Part of a small language model's weights.
Architecture: LayerNorm before each block, rotary positions, no biases in attention or MLP, tied embeddings, attention and MLP in parallel.
Training: a variant of Adam for these matrices, 196M tokens.
Each number is 128 + 32 x the weight over the matrix's rms, rounded and kept within 0 to 255. Layers, rows and columns count from 0.

# layer 5 attention query, 192x192, rms 0.038, rows 113-127, columns 96-191
[[161 148  96 128 143 124 122 104 149 152 123 130 187 146 175 176 152 107 112 115 100  72 137 103 101 177 145 119 130  81 125 145 151 150 130 127 125 129 115 142 165  99 174 133 117  88 109 174 132 150 132 163  47  91 120 103 161  90  60 115 111 122 191 153 127 102 124  75 165 124 124 150 147 131 108 124 110  99 169 147 110 113 125  87 138 113 152 137 120 149 143  87 115 137 152 109]
 [107  98 174 137 160 110 172  69 137 118 180 186  80 158 137 158 119 188  97 113 125  97 145 110 157 133 172 103  82  95 104 137 145 122  72 103 169 110  92 124 137 137 132 150 122 146  84 110 169 104  82 158 133 127 154  83 127 139 122 121 100 137 160 126 116 168  80 156 125 152 158 147 122  97 151 161 119 123  87  81 120  96 149 121  90 141 153 129 117 150 127  96  86 107  83 150]
 [190 118 141 123 102 155 128  72 152 120 178 108 154  80  96  67 166 162 131 115 150 148 101 156 173  89  77  71 176 143 100 135 118 115 164  84  83 121 139 126 146 159 107 125 156 116  91 159 137 153 147 163 150 184  64 149 126 110 157 112 119 137 137  90 173 125 146 116 102 141 120  90  92 152 139  93 145 101 134 138 177 159 181 155 158 139 177  58 184  89 100  79 182  95 160 184]
 [146 140 174 118 119 138  86  75 127 134 145  81 127 155 113 149 131 150  74 172 106  82 129 132 106 152  83 119 141 151 139 115 133 103 141 104 171 170  78  87 139  98 138 179 152 190  86 144 168 148 137  79  99 105 120 165 116 139 109 164 153 110 129 109 123 158 123 116 122  58 124 129 121 133  98 159 114 150 173 145 185 171  91 135 164 124 180 123 109  89 127  58 104 129 139 180]
 [145 143 111 164 109 140 117 128 181 178 132 152  87 155  99 191 152 160 153 103 116  96 148 188 163 138 171 152  78 122 192 142 140 110  94 127 138 147 143 142 116 163 157  74 118 168  71 134 167 157  99 123 145 171 116 136 109 139 138 181 126 133 116 108 160 117  63  95 113  98  91 133 106 131 125 100  77 137  97 157  99 138 109 154 140 121  82  95 111 102 153 169 115 100 167  82]
 [145 134 109 121 114 144 166  95 151 112 129 148 148 124 128 132 154 139  96 150 124 114  81 108 156 122  92 109 153 159 133 172 101 152 112 117 156 148 145 130 119  94 135 134 118  84 134 171 182 174 167 150 133  75  87 140 148 174  83  91 161 140 152  77 153 120 141 146 167 102 114 122 120 130 115 122 100 145 123 119 114 155 147 138 117 150 125 138 154 104 103  56 155 171 100 159]
 [114  83 105 149 146  84 170 114 116 128 151 158 165 175 132  94 148 122 104 118 157 129 103 155 139  87  93 162 127 106 151 148 120  94 122 138 129 101  82 133 144 161 164 113 129 120 106 127 145 100 109  95  74 192 113 172 137 144  85 138 146  93  86 116  93  99 170 114 191 126 143  91 152  71 104 179 133 100 115 157  83 111 116 119 133 153 118  98  76 166  86  89 162 180  96 100]
 [105 149  96  95  98 126 125 104 129  86 123 146 144  76 109 127 122 124 137  93 141  76 131 141 140 133  90  89 148 143 163 142 119 130 103 129 137 155 110 133 110 190 187 170 108 118  77  91  96 109 162 109 111 164 105 149 101 164 107 122 151 189 192 135 155 182 136 138 139  72 175 129 133  89 167 120 164 137  94 103 100  84  72 158 130  74 200 102 142 158  98 116 143  96 165 131]
 [121 138 141 166 149 181 115 105 179 156 108 121 118  97 125 161 150 151 163 112 183 160 148 156 117 116 152 116 154  98 156 170 117 143 105 115 108 170 154 133 138 152 160 205 128 150 204 107  93 151  95 188 159 161 140 175  75  89  79 181 168 132 153 190 122 128 104 121 109 103 114 151 140 153 149 126 101 149  96  79 169 116  93  93  95 104 142 122  99 180 148 206 134  97 124  68]
 [101 170 151 104 139 120 111 121  82 110 121 146  90 176 131 120 115 129 107 136  71 118 117 126 119 139 161 134 115 108  82 119 145 107 110 163 145  89 131 168 106 136  93 139 105 119 188 156  93 162 185 108 121  83 155 155 110 106 154 130 115 138 164 194 123 125 151 103 103 105 128 113 136 104  97 108 142 158 136 130 111 128 139  74  95 124 115 157 132 149 131 148 119 163  87  97]
 [110 100 171 143 110  87 165  73 115 136  89 140 161  88 122 134 142 107 129 183 162  99 141 139  99  94  98  74 138 159 132 168 137  95 106 159 130 113 122 147 117 123 167 143 126 135 142 122 146 153 131 136 109 151 151 130 103 148  91 139  98 149 145 121 101 107  70 136 153  78 160 142 124 135 138 128 145 157 108 100 127 104 103 114  93  98 145 100  91 142 129 166 121  97 139 169]
 [106 109 147 159 146 182 101  96 154  97 109 120 122  73 106 179 148 162 143  84 151 131 111 174 168 134 138 168 149 164 137 131 106 163 153 157  98 141 138 106 109 176 185  91  97 130 147  49 120 165 123 115 109 145 146 104  91 163  91 173 143 146  98 109 147 148 158 167 131 111 124 169 121 126 127 130 155 103 103 152  90  89  92 172  72 111 123  86 116 187 147  95  98 184  95 113]
 [168 109 170 112 110 133 151  81 129 148 139 112 107  60  65 157 114 144 109 150 141 105 121 114 122 101 172  82 204 125 132 123 154 129 166 149 148 125 163  68  93 119 109 101 149 141 141 185 179 142 158  92 113 101 141 158 112 113 119 143 146 110 102 131 173 187 100 105 124 132 157 162 115 174 166 146 137 164 120 163  88  98  87  99 135 147 169 131 143  91 167  61 117  86 122 141]
 [ 69 119 160 137 126 160 106 111 129 155  91 174 142 177 114 147 103 136 144 114 157 128  87  83 168  99 116  77 147 140 162 124 173  97 161 137 126 151 147 119 114  69 165 131 113  90 170 114 128 120  84 100 163 140 168 179 118 163 111 125 164  97 142 142 104 119 104 114 107 158 147 100 155 106 155 126 150 172 103 117 147 168  98  96 137 150 106 112 125 103 128 119 100 138 134 166]
 [162 141 128 101 105 141 114 176 149 114 119 126 173 158 124 104 170 109 160 137 122 152  98 111 152  97 127 119 152  98 129 160 123 164  93 155  98  82 157 123 133 119 132 140 152 116 132 154 125 144 165 138 100 137 129  87 118 144 153 175 135  76  91  88 144 114 151 126  86 128  81  98 129 172 172  89 165 107 144 131 193 144 163 124 160 168 146 142 119 124 107 128 107  88 136 113]]
# layer 5 attention key, 192x192, rms 0.0368, rows 113-127, columns 96-191
[[167 108 157 164 154 171 120  92 115 138 160 172 108 164 156 100 121  96 109 133 133 176 147 148  99  87 117 110 137 194 113  98 169  78 143 147 163 108 117 169 117  99 145 139 108 157 101 148 144  66 146 118  84 115  92 132 133 126 153 122 149 136 143 145  86 100 121  79 118 118 180  76 168 108 145 132 190 157 100 103 101 159 110 147 140 100  92 116 147 124 147  62  79 102 163 166]
 [113 130 175 143 122 167  70 147 162 138 117 182  88  91  99  86 152 110 102 153 159 111 141 143  56 180 121 178 125 167 116 148  61  76 134  95  96 130 100 122 125  69 114 118 109 124 178 127  75 135 181 135 137  95 109 105 155 169 124 124 136 122  95  98 190 144  76 183 118 122 115  59  97 140 173 117 117 176 136  78 143 117 125  84 193  97  96 123 172 131 119  80  93 179 167 101]
 [104 106 151 121 103 103 183 141 187 100 100 160 174 121 125 142 167 108 127 126 163 137  78  75 114 130  80 155 138 112  83 124  96 138  95 132 114  88 144 113 152 123  83 163 118  85 134 158 150  82 114 114 127 105 114 151 157 177 141 108  91 135 108 155 128 118 137 122 187 123 164 123 135 105 102 173  65  63 113 143 101 178 124 134 182 186 140 150 146 161 155 140  99 107  67 124]
 [121 125 111 148 101  86 136 136 175  88  80 161 156 140 124 128 177 114 162 138 153 106  94  92 163 112 126 163 106 171 145 105 111  78 110 123 115 129 124  94 101 143 108 163 105 114 122 122  68  72 178 142 149 108 109 105 146 163 107 101 120  92 138 169 166  81 164 181 151 137 112 147 149 154 126 114  97  90 158 178 141 139 159 115 106 138  91 137 106 122  94  80 181 163  86 152]
 [169  81 140 132 131 102  92 144 158 113 150 146 143 149 154 152 155  93 113 173 143  94  92  92 101 131 133 192 100 193 130 172 183 159 133  98 112  98 133 142 140 162 154 167 174 136  75 116  96 143 166  96 130 129 167 111 134 172 127 171 109 128  85  98  61 119 113  54 127  75  82  72  95 155 128 114 108 127 115  88  94 111 158 144 162 149 126 104  74  96  86 133 174 126 185 141]
 [149 128 130 112 103 125 105  96 164 153 136 103 177 175 124 171 148  81 166 157 129 141 148 125 145  98  83 147 122 120 144 105 130 121  84  93  89 138 105 149 157 118  80 132 125 111  82 106  79 143 179 102 121 139  78 110 158 116 151 133 129 159 123  86 143 158 162 116 149 122 179 105 122 167 123 166 134 103 121 169 107 178 139 159 108 130 145  86 109 162 109 144  94 129 129 119]
 [157 142 104 102 110 102 104 132 133 132 124 113  75  77 136 124 164 136 144 145 134 150 171 118 117 113 142 152  93 132 140 126 131 168 146 154  84  88  95 105 112 117 128 113 141 116 107  89  96 122 122  97 104 111 161 127 131 155 105 104 146 137 162 137 105 152 126 126  71 164 106 102 125 102 111  88 151 140 172 131 137 171  68 141  80 145 123 103 167 102  66 120 172 131 188 145]
 [153 118 156 148 129  75 136 145 178 105 121 142  99 109 103 123 175 171 117 142 135 193 164 176 155  57 120 112 105 177 157 158 136  65  80  64 146 107 130 108 115 132  84 178 169 160 142 115 111  79  91 106  91  98 137 120 107 154 140 146 184 127  98 170 146 149 154 167 138 163 172 126 146 169 154 169 158 122 147 103 167 165 125 128 140 135 137  85 133 106 148  91 121 144  92 167]
 [ 97 176  60  82 169 156 140 147 110 178 102 130 107 116 156 145 109 135  84  98 145 189 170 159 120 149 146 107 121 137 103 177 139 153  92  70  86 106 151  91 106 141 128 146  84 149 139 134 132  64 117  87 163 133 132  91 104 110 119 151 114 134 152 108  84 163 136 174 179  95 164 110 166 123  97 154 108 125 145 143  82  90 177 165 147 166 118 156 124  94 156 147 159 151  92 148]
 [125 150 141 134 115 137 147  95 138  99  82 100 109  81 117 149 103 131 133  66 131 147 116 161 138 145 115 158  89 159 100 125 142 172  96  84 165 153  93 129 127 140 125 126 125 159 166 147 125 118 142 106  69 138 140 150 168  48 162 122 121 138 141 114 138 187 126 124 106  95 174 152 156 171 144 111 154 123  85 102 105  93  82 110 153  97 119 144  81 108 102 154  93 163 137 139]
 [ 91 171 175 124 122 113 129 108 172 187  84 198 140  92 111 143 209 167 133 177 123 115 142  82  79 118 100 157 104 136 161 139  79 109  90 125  73 159 143 163 126 124 134 107 113 153 160 125 107  91  90 109 194 125 150  82 148 143 105 129 154 166 140 104 157 127 165 151 163 155 131 115 132 103 155 196  97 103 111 156 157 116 101 103 151 102 106 125 127 113 109 134 172 127 162 142]
 [128 142  86  89  91 126  76 155 131 142 132 108 160 131 125 172  84 197  79 143 134 147 135 111 165 126 138 168 128 190 135 158  97 152 142 102  73 118  86 103 151 110 172 121 125 114 169 133 106  89 124 138 133 157 140 140 138 142 171  94 152 144  99 152  79 132 187 166 106 182 167 117 109 129 191 123  93 167 112 114  84  78 160 137 144  88 130  98  88 119 113 171 145 108  85 141]
 [ 97 105 181  92 153  97 191 104  98 161 135 112 127 131 100 157 184 100  68 139 164 129  80  92 140  85  99 129 115 175 101 142 147  80  86  80 126 151 161 168 163 131 134 178 188 150 148 113  97 126  93 117 124 120  88 130 116 174  91 155 115  91 165 136 149 106 129 148 128 153 109 143 161 135 184 155  83  98 166 115 106 104  96 118 103 154  87  95 119 121 146 131 157 163 121 152]
 [146 136 132  95 133 135 100 145 146 157 151 148  59 105 120 133 158 162  68 166 137 128 104 129 114 166 143 112 163 171 109 167 131 131 115  78 129 150 124 175 162  95 104  90 122 161  84 124 126  70 113 159 127 116 160 136 142 123  80 128 151 143 145 104 145 142 144 120 120 180 166 135 130 105 171 139  81  95 133 151  89  76  90 105 155 152 137 184 145 173 118 103 106 114 136 108]
 [107 110 150 149 149 151 114 170 147 102 160 100 133 121 142 154 103 113 149 133  69  99 177 164 141 129 160 109 125 121  93 170 128 170 165 121 199 129 148 118 134 122 115 118  64 107  85 124 192 151 111 127  70 142 153 125  96 138 122 156 141 146 173 144 135 157 119  75 121  67 135  89 122 143  40  70 135 123 145 118  97 147 174 106 119 134 112 179 146 113 164 171  86 133 172  96]]
# layer 5 attention value, 192x192, rms 0.0307, rows 96-116, columns 96-191
[[ 79 107 151 122 156 129 125 160 162  97  87 112  96 121  98 165  79 174 167 175 123 162 140 167 111  86 148 158 166 113 151  79 133 119 128 103 115 153 154 100  89 120 138  80  91 171  98 112 153  65 125 151 107 180 103 136 169 176 130  98 158 111  94 139  82 150 135 181  99 159  87 102 118 109 145 136 103 156  89 123  55  96 159 137 120 128 112 156 140 136 120 145 137 156 129 138]
 [162  98 110 162 147 114 179  97 173 101 145  97 186 161 101  93 170  93 136 162 116  62  92 109 139 174 130 159 129 158 122 165 155 107  77 172 155  98 128  86 145  78 138 118 163 138 101 140 117 164 144 131  92 107 152 109 127  87 155  92 134  71 180 125  94 107 111 167 129 173  83 119 158 114  78 170  78 188 144  93 155 142 150 137 168  68 180 151  87 172  87 125 174 106 157 155]
 [ 93 161 157 108  77  82 114  88 162 127  97 140  92 158 113 118  69 149 102 124 117 116  87 161 104 188 108 178 160 132 110  98  82 176 140 106 125 117 103  93  90 203 115 136 151 155 140 111 163 105 147  86 131 125 162 114 135 150 121 158 161 143  72 141 116  87 103 153  96 115 158 107 108 126 154 142 107  82 102  96 102 103 153 121 152  80  93  89 161 159 157  96  65 178  86  78]
 [133 135 146 179 107 101  79 126 180 209 134 116 151 155 153 143 103  98  97 101 105 124 150  99 115 146 109 124 107 135 140 153 156 146 134 147 152 176  64 109  94  99 114 154  89 155 103 113 105 104  99  59 121  91  96  83 118 165 177  98 118  96 125 163 135  92 138  92 112 125 104 117 190 151 156  97 166 159 117 165 161 105 173  86 142  92 108 183  74 138 101 115 157 135 123  94]
 [133 146 152 182  99 140 102  94 110 102 129 171 102 126  96 159 107  61 134  77  81 114 157  88 138 127 103 151  97  88 123 150 169 148 132 138 150 131 117 100 137 133 109 163  89  86  80 121 128  80 164 126 163 110 111 100  92 160  72 139  90 126  87  97  74  94 112 149 145 187  72  96  86  96 100 137 105 101 172  63  89 111 144  72 141  86 157 124 208 118  89 142 139 127 111 106]
 [105 153 134 111  94 103 154 169 167 122  73 177  66 177 162 126 176 167 137  91 154 151 147 154 178 179 163 105  85 132 182 105  99  92  77 131 171 110 136 171 178 141  92  81 160 141 146 116 108  95 157 149 138  90 125 160 144 116 100 144 153  88 167 129 170 158 105 144 149 185  76 147  89  93 120  82 145 163  86  99 104 148 103 147 121  84 130 114 109 161  97  90 180 101 172 103]
 [152  77 189 116 153  71 129 146 146 147 103 168 159  96  93 125  86 114  82 109 188 149  95 145 177 140  89 158 116 152 165 116 131 134 168 175 168 128 158 128 146  78 146  76  85 177 149  97 119 122  97 134  93 116 150  98  97 135 163  73 116  84 102 135 185 121 149 104 167 111  87 183 125 171 140 164 174 144 180 146  92 142 193 116  87  97 179 172 111 124 177 181 157 157 177 145]
 [104  98  87  89 102 118 150 169 165 117 145 138 128 110  92 171 130 133 117 166 125 158  95  78 137 131 119 135 140  81 147 154 144 164 115 111  78 118 160 156 106 121  95 134 183 172 163  97 141 114 141 132 124 117 148 146 125  93 172 129 169 121 105 129 157  97 123  99 137 176 167 113  96 166  65 166  90 156 102 139  89 126 104 141 180 171 143 169 157 101 156  86 147 167  97 179]
 [153 117 125 191 107  99 134 164 155 168 192 114  87 109  96  85  86 139  82 144 122 106 119 158 130  93 157 159 117  79 129 160 127 170  91 120 169 156 109  87 120 116  82 115 169 141 144 132 160 142 155 167  83 114  80  82  76 168 138 162 130 122 164 140 110 101  87 107 113  84 129 130 178 177 132 138 155 142  83  86 141 149  89 137 116 135  54 131 112 143  97 122 120 117  95 116]
 [142 178 124 120 124 125  81 124  83 105  89 164 152 166 129 141 120 144 104 131  84 112  93 121 152  94 157 105  99 125  97  77 175 147 136  81  84 135 138 168 141  88 137 168 131 144  94 200 130  97 117 119  66 130 116 114 171 103 119  89 114 106 130 149 128  86 144 154 134  96 153 120 158  84 111 138 181 116  83 142 117 185 150 150 131 119  86 125 114 114  83 163 138 163 162 137]
 [113 135  97 129 169  87  97 135  95  79 132 143 118  94  87 129 129  82  62 158 117  91 137 100 171 170 128 166  73 180  71 134 119 129 147 146 144 103  78 127  90 177 123  91  93  57 145  99 174  81 153 116 170 139  91 141 137 172 131 194 146 159  90  80  82 102 175 133 157 139  76 103 172  97 145 179 138 103 120 128  77 152 121 170 113  82 110  98 140  87 138  71  97 163  64 131]
 [132 116 104 173 139 192 167 152 153  87  89  79 159 167 135 156 136 154 129  82  72 143 143  93 115 184 191 114 106 187 128 103  77  79  88  80 135 100 144 136 122 154 115 134 140  99 182 125 188 142 108 142  84 124 186 165 110 143 170  86 102 110  87 155  98 156 101 159 153 131 140  95  82 153 109 153 117 158 179  95 206 157 140 180 142 123 164 174 107  73 159 172 146 108 118 106]
 [129  91 122 184  72 176  99 120 160 109 100 198  91 110 105 131 125 193  90 100 126  85  71 171 139 116 154 138 116 122 172 168  86 123 137 128 126 102 103 164  99 147 168 185 174 105 142 153 137 175 156 106 144 119 137 170 146  81  65  96 101 125 105 119 123 132 137 111 162 128 152 163 159 153 170 108 162 181  94 146 115 159 117 154  73 102 199 133 141 152 128 172 115 149 165  89]
 [185  88 179 165  80 144  76 123 115 102 132 176 191  98 149 138  58 147 178 161 160 130 158 166 165 127 161 148 152 159 159  89 128 107 156  95 150 117 129  95 148 187 141 144  91 104 145 127 175 161 143 152  91  95  97 109 145 108 134 125 170  85 143 119 123 175 108  89 116 160 123 121 142  75 111 109 114  78 113 175 121 111 122  89  60 156 178 132  62 156 117 130  98 107 118 113]
 [174 104 117 155 165 158 148 142 137  96 179  61 129 181 173  92 126 152  87 111 134 164  98 126 138 134 114 131 146 114 148 107 103 119  93 107 164  73  88 140 120  63 157 104 120 167 180 101 125 141 152 193 157 129 101 103  83 177 141  84  84  63  84 125 168 118 124  86 174 159 173 169 103 133 141 159 124 184 149  95  67 188 111 128 113 121  87 151 150 112  94 105 148 156  93 136]
 [149 145  90 165 147 169 163 105 123 135 141  97 149 147 136 134 108 151 118 172  93 191 103 153 150 165 173 151  87 124 120 152 123 104 147 150  77  76 117 105  55  90  87 103 102 110 146 105  96 172 166  81  84 100  80 144  86 154 164 107 117 140 144 101 188 122 115 132 128 167 156 129 114 114 126 129 147 124  87 121 139  74 131  77 125 130 207 106 190 108 125 189 138 125 124 163]
 [ 92 132 170 133 177 155 102 162  83 155  93 162 133 145 145 120 134 177 155  79 142 110  86 120 118 102  88 100 115  92  91 116 206  78  89  94 160  88 184  98  93 151 105 163 159 120 136 148 171 109 104 117  81 133 104 180  87 112 105 145  93  90 142  91 139 137 163  99 175 192 126 178 165 160 154 112  86  74 123 155  98 140 157 100 129 138 105 163  66 129  96  90 142  89  97 109]
 [ 76 145 148  86 120 127 168  74 164 115 158  67 153 164 170 145  89 112 143  84 121 118 115 136 191  76 107 110 130  59 139 167 121 134 187 125  97 143  90 175 117 112  98 133 103  89 131 188 172 103 159 140  79 128 115 162 147  77 159 151 144 117  87 114 105 161 116 157 131 115 136 155 159 133 158 164 116 123 118 108 110 149 182 161  76  64  90 139 167 120  71 116 162  87 120 126]
 [ 93 118 139 168 159  83 126 150 126 129 110  95  62 115  68 131 127 169  73  74 164 131 159 156 135  85 114  70  86 161  99 156  99 155 148 143 148 168 175 126 112 118 109 155  81 135 132  96  99 104 126 124 111 141 128  89 178 142 182 171 140 138 144 103  84 145 163 104  87 169  79  88 151 152 163 114 152 157 173  87 136 117 151  40 164 148 143 172  87 159 172  76  88 132 135 107]
 [ 85  85 139 119 102 112  92 172 141  95  75  87 101 107  90 151 153 125 155 165  97  89 103 150  87 109 158 176 139 134  68 103 130 184 169 118 150 160  93 105 101 132 146 106 122 192 135  81  92 156 175 166 132  98 156 165  82 157 185 150 126 105 138 156 129  67 114 109 177 109  94 126  86  80  93 144 183 103  92 126 141 167 186  95  92 185 120 113  89 111 138  75 123  82 112 131]
 [ 70 178 145 127 187  70 152 142 171 131 112  76  95 114 121  99 137 120 156 161 143 189 118 138  84 143  97 150 135 108  83 127  95 109 128 115 143 109  98 145  80 173 137 165 181 152 186 154 137 149 159  93  96 159 176 115  94 137 122  84 185 140 147 100  77  78 190 142 104 140 130 160  96 162 103 178 101  76  98 131 153 173 106  85 163 114 106 129 120 179 168 166 124 152 110 108]]
# layer 5 attention output (transposed), 192x192, rms 0.0247, rows 96-116, columns 96-191
[[155 157 144 116 135 125 112 137 156 119 101 177 153 127 128  95 160 139 117 116  76 148 142  94 123 120  64  85 142 154 141 120 139 136 131 138  98  84 215 127 103  99  90 140 167 167 160 117 123 116 119 158 128 100 136 120 107  77 182 126 111 182  91 176 156  73 129  88 122 155 162 166 154  91 146 128  89 157  58 161 126 123 125 150 131 116 140 166 163 192 116  73 128 128 164 108]
 [143 121 219 172 102 154 140 137  93 169 137  96 151  90 120 121 113 158 148 176  97 168 109  78 180  38 164 145  97 140 145 177 139 129 107 182 118  94 123 123 142 158 135 137 101 119  79 140 128 111 155 121 143 117  82 131 131 130 132 147 144 189 117 118 109 136 121 175 101 108 147 103 166  86 133 133  66 113 123 111 113 156 143 188 113 160  91 100 146 147 134 137 154 109 132 106]
 [134 146 125 117 173 116 136 164 135 129 107 153 136 140  96 154 156 150 107 159 133 148 150  58  90 141  90 102 101 109  88  92 144 208 167 116 180 160 148 102 177 140  85 100 173 123 153 171 210 111 135  87 147  91  86 118 144 149 115 128 145 142 127 105 130 144 130 122 101 152 159 121 109 197 140  98 132 170  58 180 185 106 142  70  96 158 144 121 144  84 150 114 106 148 117 137]
 [133 105 119 155 120 128 131 177 133 193 141  86 130 104  89 163 155 127 108  85 151  91 100  93 116 112  59 111 198 175 146 100 155 112  89 121 133 116 122 158  65 119 123 118 153 184 132 125  82  79 195 129 163  96 153 156 103 134 140  96 132 157 148 101 118 112 156  78 112 153 137 162 160 161 142 181 130 142  86 166 185 168  94  72 154 101 132 112 184 113  83 136 160 121 210 129]
 [ 94 153 146 119  99 126  86  97  74 159 116 191 151  83 101 152 105  59  76 123 122 211 139 134 151 107 185 151 138 127  93 160 135 120 169  89  98 106  83  95 207 136 156 126 160  89 183 117 117 156 103 166 131 133 128 164  75 106 127 160 179 123 106 115 124 167 141  88 108 165  98 200 144 102 161 106 134 159 114  86  95 102  85 202  84 129 146 125 109 200 117 101 156  98 121 139]
 [130 146 129 122 135  62 127 124 104 118 198 185 127 120 125 104 148  79 153  98  90 101 139 133  93 131 160 181 154 108  87  99 168 128  78 143 160  75 107 116 192  95 107 118  74 112 117  83 139 104 135  47 167 111  97 137 121  93 120 208  92  98 125 117 186 100 131 179  98 155 172  70 126 148  67 119  98  89  96 104  90 135 125 106 163 130  84  92 188 100 121 125 167  94 150 179]
 [ 93 139 128  71  81 161 102 129 134 124 153  84  77 130  92 152 124 168  89  98 128 215 122 105  85 163  69  86 105 152 139  98  89 185 129  95  44 123 140 116 106 168 146 127 133 147 151 112 147 176 115 143 139 101 186 128  94 133 134  82 107 169 120 188 151 119 155 141 135 154 138 125 174 151 127 157 159 139 124 155 139 102 139 136 183 159 128 138 179 144 129 178 133 124  80  93]
 [121  90 168  87 131 137 116 171 144  93  95 119 144  96  80 128 192 148  94 127  85  98 135 128 162 124 159  93 118 131 111 101 106 124 161 131  98 153 130 138 102 110 161 155 146 121 175 113 126 158 118 153 122 147 115 152 123 145 114 133 107 122 141 152 110 153  81 128 133 113  70 136  90  98  93 181 145 132  73 118 113  83  93 149 106 171 105 100 111 177 148 113 167 163 149 119]
 [ 81 124 152  92 167 142 112 115 127 137  64 102 116  97  56 131 100 139 124 128 132 108 117 154  75 104 154  71 178 140 104 130 160  91 114 115 148  87 134 169 135 178 136 135 130 136 155 157 169 122 111 131  86 127  75 202 121  90  95 109 127 138 110  66 134 117 137 143 154 131 152 129 112 207 129 163 141 106  78 110 164 127 143 126 119 126 120 167  71 106 110 112 115 104 140  86]
 [ 89  95 192 167 103  97 137  93 154  84 173 138 146 135 112 166 132 149 155 122 126 116 123  88 124 111  87 123 117 162 113 116 133 171 160  89 132 167  93 143 154 144 112 102 147 130 153 140 145 180  90 168 128 124  64 210 185 112 163 128 171 153 134 122 132 199 145 171 105 159 106 171 116 162 116 130 163 161 109 120 101 128  99  89 143 128 157 114 126 192 106 106  95 116 195 142]
 [137 116 125 170 159  86 154  80  79 118  74 116 112  85 102  97 112 165  92 146 106  86 179  82 173 103 181 144 147 103  89 150 135 141 108 104 132 149 106 141 123 167  93 118 143 138  73 175 132 150 117 155 127 124 117 102 117 155 127 144 146  96 123 120  90 209  78 158  99 149 115 113 118 115 130 123 166 159 150 132  84 149 123 142 215  89 112  94 120 146 119  96 121  94 127 114]
 [159 179 172 213 119 124 114 124  62 175  41 115 101 109 127 125  63 128 111 200 222 123 130 126 125 165 110 119 114 143 175 133  89 138 141 176 214 124 131 113 110 108 164 144  97 133 107 135  97 121  78 119 164 129 123 102 106 127  96  78 157 136 217  91 107 126 117 140 157 115 121 125 122 107 141 148 147 149 167 100 113 151 152  92 139  89 103 151  85  85 108 147 120 126  91 125]
 [ 93 145 182 100 106 162 176 133 153 179 130  73 151 124  97 159 132 157 155 114 195 149 163 130  91 140 124 121 125  83 113 135 130 134 196 157 142 123  68 101 155 197 129 149  62 172 172 138 144 110 139  95 147 120 129 140 135 150 114 133 113 128 123 100 152 101 116 140 126 145 148 152 130 218 131 129  75  72 122 163 175 157 149 142 144 128  85 136 124 139 172 146 146 104 107 124]
 [168 124 134  97  87 113 150  94 117 145 133  88 172  82 139 128 160 108 103 108 171 104 121 134 131 142 124  91 187 119 130 126 146 134 151 135 129 171 136 138 133  76 153 123 147 144 160 128 112 129 114 192 137 162 149 119 135 158 137 179 132 142  60 161 102 121 125 130 117 111 151  77 162  94 189  73 115 137 116 114 107 169 130 119  94 114 116  93  74 126 107 173  54  93 134 134]
 [141 106 108 123 105 150  98 143 134 127 183 150 126  73 141 155 137 144  73 129 116 159  62 139 116 118 149 169 133 136 183 163 124 103  82 145  61 122 121 137 131 131 124 144 133 106 124 105  68 126  92 160 164 186 157 110 118 111  91 116 178 156 155 111 116 100 106 195 151 127 104 121 110 111 142 103 113 118  95  94  85 126  74 206  70  98 124 186  96 173 160 223 153 108 130  80]
 [132 154 129 107  74 168 183 127 123 170 118 175 164 131 137 131 110 156 191  89 120 143 141 109 133 169 131 100  87  71 160 113 174 153  91  98 133 117 113 107 185 176 159 134 135  99 142  84 189 147 117 159 118 100 175 201 121 101 159 122  73  75 112 101 139 120 108 148 134 155 126 152 128 102  98 179 178 124  93  87 143 140 140 148 180 102 114 158 173 147  81 158 157  87 124 130]
 [163 138 158 126 142  74 101  43 123 104 101 137  97 111  69  95  86 143  83 178 139 120 105 130 128 148 100  57 141 110  91 126  59 180 114 136 181 107 164 108 138 137 103  99 181  95 116 196 121 165 170 184 142 103 183 146 120  98 126 157 125 157 110 148 133 141 135 118 124 147  67 120 112 121 102 136 134 129 135 136 130  78 156 179 128 144 185  69  58 136  63  81 174 145 158 138]
 [125  98 217 124 136  96 108  67 174  84 114 136 118 143  52 100  86 132 110 139 147 126 130 114 102 130 103 134 108 127 158 145  92 125 119 155 115 140 212 143 154 163  90 136 144 135 161 104  86 157 149 166  66 106 115 150 107 172 127  93  91 212 105 135  57  81 194 161 151 163  99 134 168 106 141 101 124 123  79 147 197 137 135 147 118  89 129 102  87 217 127  78 136 154 156 173]
 [118 115  84 112 133 151 125 172 113 170 148 165  93 107 119 101 185 130 139  95 126  54 127 128 118 177 222 135 103  75 108  55 166 115 156  94 109 142  86 171  91 109  96 138 165 136  94 116 127 148  82 124  84 137 155 145 158  54 176 200 139 116 101 133 124 207 150  93  64  97 112 138 139 149 116 123 126  94 187 101 165 178 160  91 191  61 121 127 127  95  88  82 121 100  89 186]
 [146 182  91 127 179  90 136 110 103 138 102 118 108 131 153 125 145 104 141 172 122 104 152 158  98  88 144 127  93  70 113 127 117 105 110 145 162  87 136 121 139  95 111  89 116 160 139 173 166 157 162 134 166 130  54 140 132  84 125 110 154 155 161 142 119 140 140 151 104 113  74 168 111 137 138 139 149  86 141 111 124  70 151 116 133 168 178 121 113  47 121 126 104 167 106 121]
 [127 115 116 127 190 120 129 173 151 128 102 151 121 128 211 163 131 162 125 177 144 141 126 127 130 149 100 176 128  90  69 149 129  59 165 125 126 135  89  87 174 102  70 126 212 147 116 153  90 147 129 125 160 112 129  89 147 137  99 121  82 121 172 104 128 136 110 167 112 118  73 154 196 138 147  97 118  98 124  84 136 105 140 136  98 111 116 174 130  79 131 104 102 125 128 126]]